{
  "num_attention_heads": 2,
  "num_key_value_heads": 2,
  "head_dim": 96,
  "intermediate_size": 768,
  "attn_scale": 0.102,
  "init_std_up": 0.0281,
  "beta1": 0.93,
  "max_grad_norm": 1.0,
  "decay_fraction": 0.65,
  "batch_tokens": 32768,
  "train_tokens": 320000000
}
Each number is 500 + 40 x the weight over its row's rms, rounded and kept within 0 to 999. Layers, rows and columns count from 0. Numbers have three digits each. The size before them is the row's rms in percent of the matrix's.

# layer 8 MLP gate, 768x192, rms 0.197, rows 180-213, columns 0-63
105:492502588506471402456495497538569528459464578527573517504522490542571486502496491520516504490563520527468448495514460487448560505457538435515437602465524460496502456538508461526500555489494499
110:443485463614448529473519523488457447493454561503494498455427582546549488518459468482493482567532436510497441546507396610463498457574509497544525520574492511492516518503540520502559518424530511
091:558491558462519459500465427514565484507541476523416508526491520560484534518582427515504504561514526492494522484496488504510498487534570547547462461424542528452438491617486555534498570496469519
114:460508509506505546533556535401542482532446469460495476443465494525576496471515503519445488512513519544440451520499484454492488517525524502560493506519530545538454534512440489564412473496503511
102:489497476433527502478475460519451443426426493519594506527498574513492539529529463500522495504531520488479428498546445498524457553480559477574473561448464513463552514475507522449511567526501553
101:466480424472455471484547501567504469493496456500532502497442542532594503496494464393516467516455475529544516552501516457520428503489540455563461475475540454552485461523469442506488450472497580
083:520495487518494466473589492523492543545481539554474542571519477548466524507494480523566459577502452519579470508459548501504573508560465432457506589542473507509507504532500524496495568476516518
100:512508557473513552558528552545565580520477487449502480452507550496444455414493493514488487468545483548527522450529503553508550510460432449492514533458469531439505416502400447501528553491507475
092:483504415484534486502400430558412531534535587451510502515528508494539530512528494526421507482488479495486488511497596492461524564446503514516478468548494485465490537474448446515498544510488507
082:506444419484486458486494417519476517519501499439458507549464411520511472506429555455508405486460519509483474512470542470586483574415514538526524540489496484477498475508478469516453485509519447
088:507424458514472456553544553557505461479518453504450475564533469504532432487445525439439516546493566471520547462550460531474502576451469423515506420423480493490497517564507588475504500450476487
097:519508467495555585555530448510460536549473511522479500535478441584465516479505522475474527467531525484475465490484428502506531495486514571519490496477506498509517479534503507484563478430539517
105:542465460480537542474443483489484522493481442437503433436501508484547549505445497471559563503512469490433569560574485514511481419470487444529453530477510517520514468464391474453529535519476502
108:500507491455498472489416558488438485545516484446552526527507522520543532474435505449475487495499494484508561488540445507481547511422552464475511527480516488465456437544500500509414486511604463
104:467516494515424457511542493526461487496529527520493463490484521477532517508456515492456514547374506417432593446508390551428631500441538524553482534463492505492494499553536528533452473484425475
107:490509432443504507480479494492555508543440436556400435496489472532496514524456511480476471475471564427499491544540566510536492466449471560535566513539521516482520481438476485565512547487517576
103:600512479521501556550572463510490545574470421486485435458414512442511490440543495581493532521533573494486485507473507503459545500493495481494488503493480490520551491471467478521527503494539469
090:504477492487469611582555487450498538510447411561540455441450583426437522518481526518516495479467495522525479642540517468473463463516501495502440486426513503494535511480522463507519439425505437
090:507542411548485505487463534522496499482487481480450477520538533500520529478535454442441526540559490508519460489513527557548543539519591596515473499555504546529481494508558562493511501504421483
104:563574512554495483565491509449530488525486465503529486488571470563506544408503478570513480469462491493568499559527505506497482519512462527520484576445535549496490554562514444464485477567491436
081:577491479521504504483515580448535523537539521488497534406501476515499459470547498513490576556428503513612507524502440486449500491541554536540539517480502468479460483529493524485448536481461516
080:464495489513490529532523504522504478470455483521561533505516474468498439463518449479531448571430530516472487533525538469397477477501523469503472590535514555438567501443519482562453466515445515
112:538526431493547470519506391452492483532541491504445459511467506474475500455461551466529440468474462509499473428507513504556500460505471420569527530582530459359522441463503514561453499503515515
100:477511505457526524521487529548515526534558544462553557473509447509545527443539534551465477480570453505460553476490469507481474560512446554515585517503521453406458466568524459506503531569530516
105:409482527513485487474517484531517475571460457531501433487519530509434449426489535475532466523572473464518506458507477504478497506483460568512458622461526449456499509535507474503461450570496484
098:455488505500538516558478497529569518562471535541592519472520522517489499547502508480493448513513531450498519463533436554532478478480491458535490528423498517494491511495465484396543542476436439
107:518464468489479463433495540514562436484494465516531498469413483525554457438517535494504553431512462430436533473518544462463444574505443483542528498459525513538581494495505534518488452519444456
115:567485527536493437490489470478511479495452473483547452536496511487551613501568510533506548469437468479447532507484416484475473507543492483478412464533545478449461541576436382524452533547490494
103:407465464481459469439484553496533491552464591485535469473497453477510490553501548500522485462495530445502473476491518610514474455539453506464438552474530473529485489490557496499474508492501502
077:496447453532567518480511493447534481527483494544441524476509502506527479530435516491505416533559465495553582467446497484521520534520561487507512460510460502518499464586467513480459531460418468
102:526538498483533478555427459541482461521475469559477538441419476515519399509510488547618472525521524476543473540495520488549543480597514460548558453429471557433485470457485430527511496533505559
093:416484546531457573452492449511515469468547449567557488461485518469488493502460535534471512531564538480536463488512461505406483509491544497478491536500458499416510545494470473443431466518576465
104:411467563452473448530491512541489445480523547492539528454526454424521494569483516470487490514540493540393533558447538593436480575498589494496462555490504547422488502533530477504452492443484444
105:500532468488510421413495489511552534521484492496483509484555488452468465501508533562523438498552499532526484478422502465530521559525540450585451533516506496512537513502430569501467475512487528
# layer 8 MLP up, 768x192, rms 0.187, rows 180-212, columns 0-63
101:440507533556478460508474458454491449488540527577471540531434509536541426511480513479497431516498564521474473466495474523487525542524510521507524490467438494479457559499504364488442460471414530
100:507537463499477527434512587525525518515541531513470535474587513528548484398489545559400540489504474519509461495549483584550528464561457503549440443437546530504492513432544504492482503550581509
092:466496510608486589539519468556483529505482570574492437521487537513460494443534506486481484468509494472524556489572524495474464510572496501507477497443461509451505464441539400468466508557500449
105:559440458584540472543472532466492461502513515447506559512512517515518458483477396525463518533495491521524486529494481520531534504488452493495481460466535463536573482569458491546490379494521496
102:508518553480478483554529523512589571475506512594508512512492471546500469502544546457521435479478501497526423537431495592490494437492508489515506493450548514461529511545357507456513504527497540
097:541547516498529538551488500496491536619519487501509532505482559474472552475527463469453528530509460400420478482490584561514508557474495577461527431448452499542508505514491491510546477499529593
086:513559477530467552485451530572536373552543538538518473575426521528469499437450499526523424509544505525510471539389565505508495541483537438459496447478501584495430507539455448565568550578511592
102:511535475500465388577495474458494476475481508533523578478531531560477511526493514505578562510462434488505470437565570458487480532470450476453466561489504499534583530529513465520409458536497508
093:549448555458514442526521570486451543421532464442442431503487488468407449494472563538529535429478481549480506574458488494527540533486408553529464552465452486524499500498579510449587441433478519
086:484396507508543538469522437488506512453498464462532516502493539438488423490473442498498545444438485445464518470538489499536503502502517456536493459535470424505483520550492495468503498539515514
078:528435431511430489552522552496563431499508430499533518459496497489413546425518578395470621479499552464519496493557462459504493523513555527528453493465504490522475544493418553504561532425474526
097:512528483511561488442488552468486492487519466519526495539502568427520549510471522544507514513465449543448473490448536522442456504554466555520491466510501451443517473477427539490503397459545505
104:525475491479493498568535504505490502509508506418505512525499580467497489417455565413510506424515501572496540503453511529566420540470489471477548471516481463484541485495519568540522475536474536
110:473508483511516505541503454509580493507456518491428524511476484499508547501537388509511557543531473372515453551469540450548464475573524500544475497469486482532515489542460518506564479481580560
112:529547473517489465447443505537422589523476535500457463491509509625563433561557584460542560489566474450509470508495488474545456477468472492458447506441510458462495503398459490473487542563571509
108:458473471593360509496504432473572463565513507498492570466495572489512490533516506452541568478542498381552450561431491448495504502508433537525515427479471499435534468501571497485529497520550486
102:496524511542523540430448478498479536535555481502463500541498493512489516528537557563460493597498467546569523475520514475514553538538616577461485471466534512573552516567463492502512467387486489
088:517531522536549503465477537507488492525454515472514420555435440471446521487519500531483479487513521569419587515503534479462420521453512471488454576470519449521542463438551496532453494523559461
087:477544474538457442472362489572500519542419468501453499507477518454522449521517522489497543511498521504522455464484522526515464472425500527521537502511479553453529503545545533399450503495493463
114:490426524507437576508531488447543448459508515466470576488556561514477508493528544514507509427465530500513535528460412503522549453502538542488469449507401411537483525540478489540547510505523422
087:487441476496489458493577509507460491420416530524489462467513549554536448443533519528500511484457461513471522432533512503537506549466516486494495505509476434483517482476469514526533468516477538
081:483546524462478485503484432513479458526462562507480438493489505425488457406518528505544478450497570552448440546478517458504479489521514466501516556509541580500522487511511480588530522550512589
109:531515419468531539494490530539508493484508518601515435514450474450531503476481496438466487543500453553482567470559423493405460555456524486479458520489502563476518512545464536512479498552521466
098:484509487510537501538519538469497490565537444502468561592475438516498385491525471505545528537441532462527506480487476508387507456517501524506531527457541401492544501557452523565535539576541499
115:500455494470533519522452459509452427462517476511478533456434488505494521487506505462464454480573515543503493556465452453489443520423477483564516506420503460483489441501513469450440574591565393
104:470453524523488523552486467449473484510519507509473466534553547496528459460484413540472520467505487540441466558507511445551462540545497487552498554488472559568467453466488538464422441525573470
108:531457476507466485491502487454522513500509452520532488471477448424489574531575544487493483455501452424496424500508450566540518492477504490513480506561499434498474537526492506541421470508564548
116:493535515448500531493414539409501528421515534485525529459526503490419490423449475427517533553487459547548430531524474504553538469533478525439539546537529497472510451409503497550533472504505499
107:527561530572435477502567462435518483473488525470484499486575489507475530499548463449507446505462483456461491520455494447527443528558469509511514453578506591524528509488469474554515442502574428
076:554540478502471517420482532518476451542519499479507487511478491514495613543511464522449505463476476557498428524469483515494475578520530506487472544512476437522439531438466532540545499535517490
110:538512479414437555492446483571502544483537506499499461449401502573518513526494548528577499431449479504546479529473516605568533481447502494494527565475463506569449508474505448518537522524553516
097:404475499525456478501437443508480507526575551488543456476497536550525468489552526495468504500530578471547496498530450460444519551496419579434517534476499503506535414489393456468512484585525494
100:476480476403438542482439477436497557519571536506444500479555516492472472482541538519564526502465472503442496507478504493487558505550545470514509548444456484500520474457399473513461477460548485
# layer 8 MLP down (transposed), 768x192, rms 0.0455, rows 180-212, columns 0-63
107:528476509484478447548566475553517522515479526479468522488424504498496496517504509496555527443486504504533538531492506464526489530499473475526399542556473457527539520505467474464511494524446454
105:492475516522514480521532473531470472530536551518589520544501533499541473553442492444508501451459512501372550499499492544442504545419463498569479455444517475506507480504439476528509521570527554
095:449510467463539504510574552525504518538487488387473567520529459395466569445440562466470516500601539536487525493494482440460482481476495503477503451492515448552484461470447574549548524543516458
110:497495461494529427486471555445473489483521501514445463439564514493515488521496427477553458460487501440497520480493542515480491458528558544488481525588499458488485499474436497560493552500531491
107:492562478470466506515468496501628482484498466528429521537496459544534486515472490496456520475457515449516498499476517544513547483484453531565433435525513475449400496501469463458433438497490458
106:475535490509474480532457556504488508483473527435450468515502507513501454551512452540470524537490531441511543456446503569547514528482469522480558492474447452483552475564451563455565446523517474
082:477512515509545509482446497450508507436470464481508505427455559475566538543487508474486571497535486474476506550588492398527550462511452598492456508572539455487474519519496490422427470473478503
105:542520485518466496431508486443495448484573510471435548501489543545477481509527523484570444523541532452482484489469436545503516549463515500621379548529541465534489482468584548508546437478513522
098:472518452486527456573597503537487464525466511444487506491531529538461560489478447514558530513547534510493478462510517456491487454522444499454421495488565483437536478503569569485451523553517406
089:598442450516532520483511470468543515537440530493513598493513524498548506464485446547510428512446560426514508475496403486570491472475504510503375534487440511520522502481482498532480544433511501
089:509525463517495532580534576496479473504486554477488537547491519520479477550486422523519486585452565467393530491498492534471561469493536493493517487450520521486442437525475514442503496474508513
096:425500510479533507484533448534471462466492480419495499546424445460495449545542517574501500462565537454510529494540501476497522493432574466469524526540505485547514476473500575519523492529558499
108:528531472495522509516490463495542576428489475510453487495501535496421504515523593514535535481443420489447545553490496559509507421458496591479497553434507529517477522529595459531525520507501451
111:570469578449493569503503422481479501515487519503508484544486489479477507510518477557526508490490474432558491511514512526449474534427440515539405503539420437477542460505438540472508418450556541
105:484485468468514489453458500543486492523545490482543636570428437549478507452538526517451567471463453502604536414520437563549454487476502479493519470517462581473488528517448457485544502477456485
103:481507549481537532524504436436510459514511476526424506461455508456456570496473488531459464507490550425509462551570552485540408395542522545547531534527462503486448531435510485578546588557531493
103:470490461500513566571551519502546473546556515495462541492500507470499443428581418480579502499526510496526527453515531430495475533508559493494552426501486504431572483469513548514539508513524424
095:522569455566507491414488485535510498418488500476486468527492532481510535503457454424472538470480561452471532500444536554477494498500481539539640540461539523493525569567525530512455490523555504
093:531422443533504518496542546479473502497473492484484496447449533514517543527517580532490377507510485515524542443526479539440546517550528400426458584558496444420548500467493492482575509459510482
108:454532425507544458473483462452505493559534493522503440489473532479537472424556536484454470488477470502513500549498554483454557389556494498556536592476471517481489533479491435564500514418512564
087:516533456500525476485485492480539504495569527547493542495495467503493533457482453562540531496519466451472500591433517497531497490490494474574595419504485450486443507463512539528457484555488596
087:485510443422471510522482485529483470505476501479448396516474476454503538529486513462486524536520491524459518510491588463499478592488520525532474495539497545496485461463524489475568499457561402
114:451520461429480481501506482557486485473495519483547514505510525503510514512545445495448510603551451569585448543503537560483443568497456572442479481451490568531499491481444461487500540521507509
097:488482538457522551512472508541497494589522554496557614499518508465502562484442486529531497573512499490503470515513453570527414419507494581505640491506460485458426480529494526497452507422437507
117:511509508510491529527453531479526524494539499523537432478510521526549528501451579519499424531407544561500521535559460482480569539545494418487515475507565524465462534515483499437508480535527516
108:565468553537479481534507468474516483467465499491517397542516435504486519531528474536505524543457524487535553547501490462476555414548534541428465514464560551496558531501476444549506525505463468
106:523494487493441525522549477467462523495543537515587436498503521512492557500452482454543500481521437447496443433454514518497568513448484411536495525557425466477587492535461484495446508530425461
112:465505542471534481448451514522524441606518495479544410498516560510506522526531509566556445518494477507413515467477529496440484436548490459493459457519564522509512597587457428502497492510524461
102:547513456476553453532523577500473481477495505479546479519482486422548473532473497569493485457532540580509568424470535553448538466473523471423492489522476490499540525517541521469482558474446440
079:477501561542568471427514531529424535498532447437543449464518545531502437489478531497584555509605452602513531513453472505520525526396541542548457443546524480577542500584423493519481475514464503
107:481511504473553490529532484547556514471500489503491568545509510499437537471483539477464443443535520535397557542499498480494516506486464438492591529510451515429467524540498466482583515449501542
104:473502518469499497530475510498423507502485541511492474457493562491516487472421453487506506472419535518559562523494451508527463498480461414480493488512474504534440496507535537462464522511534529
100:528551401529573459539454493430429478481458513446467549462528550530531525498534495466447535537500571578518463530502474504529535481519507530527488494509511492469530482485415454508525563428549500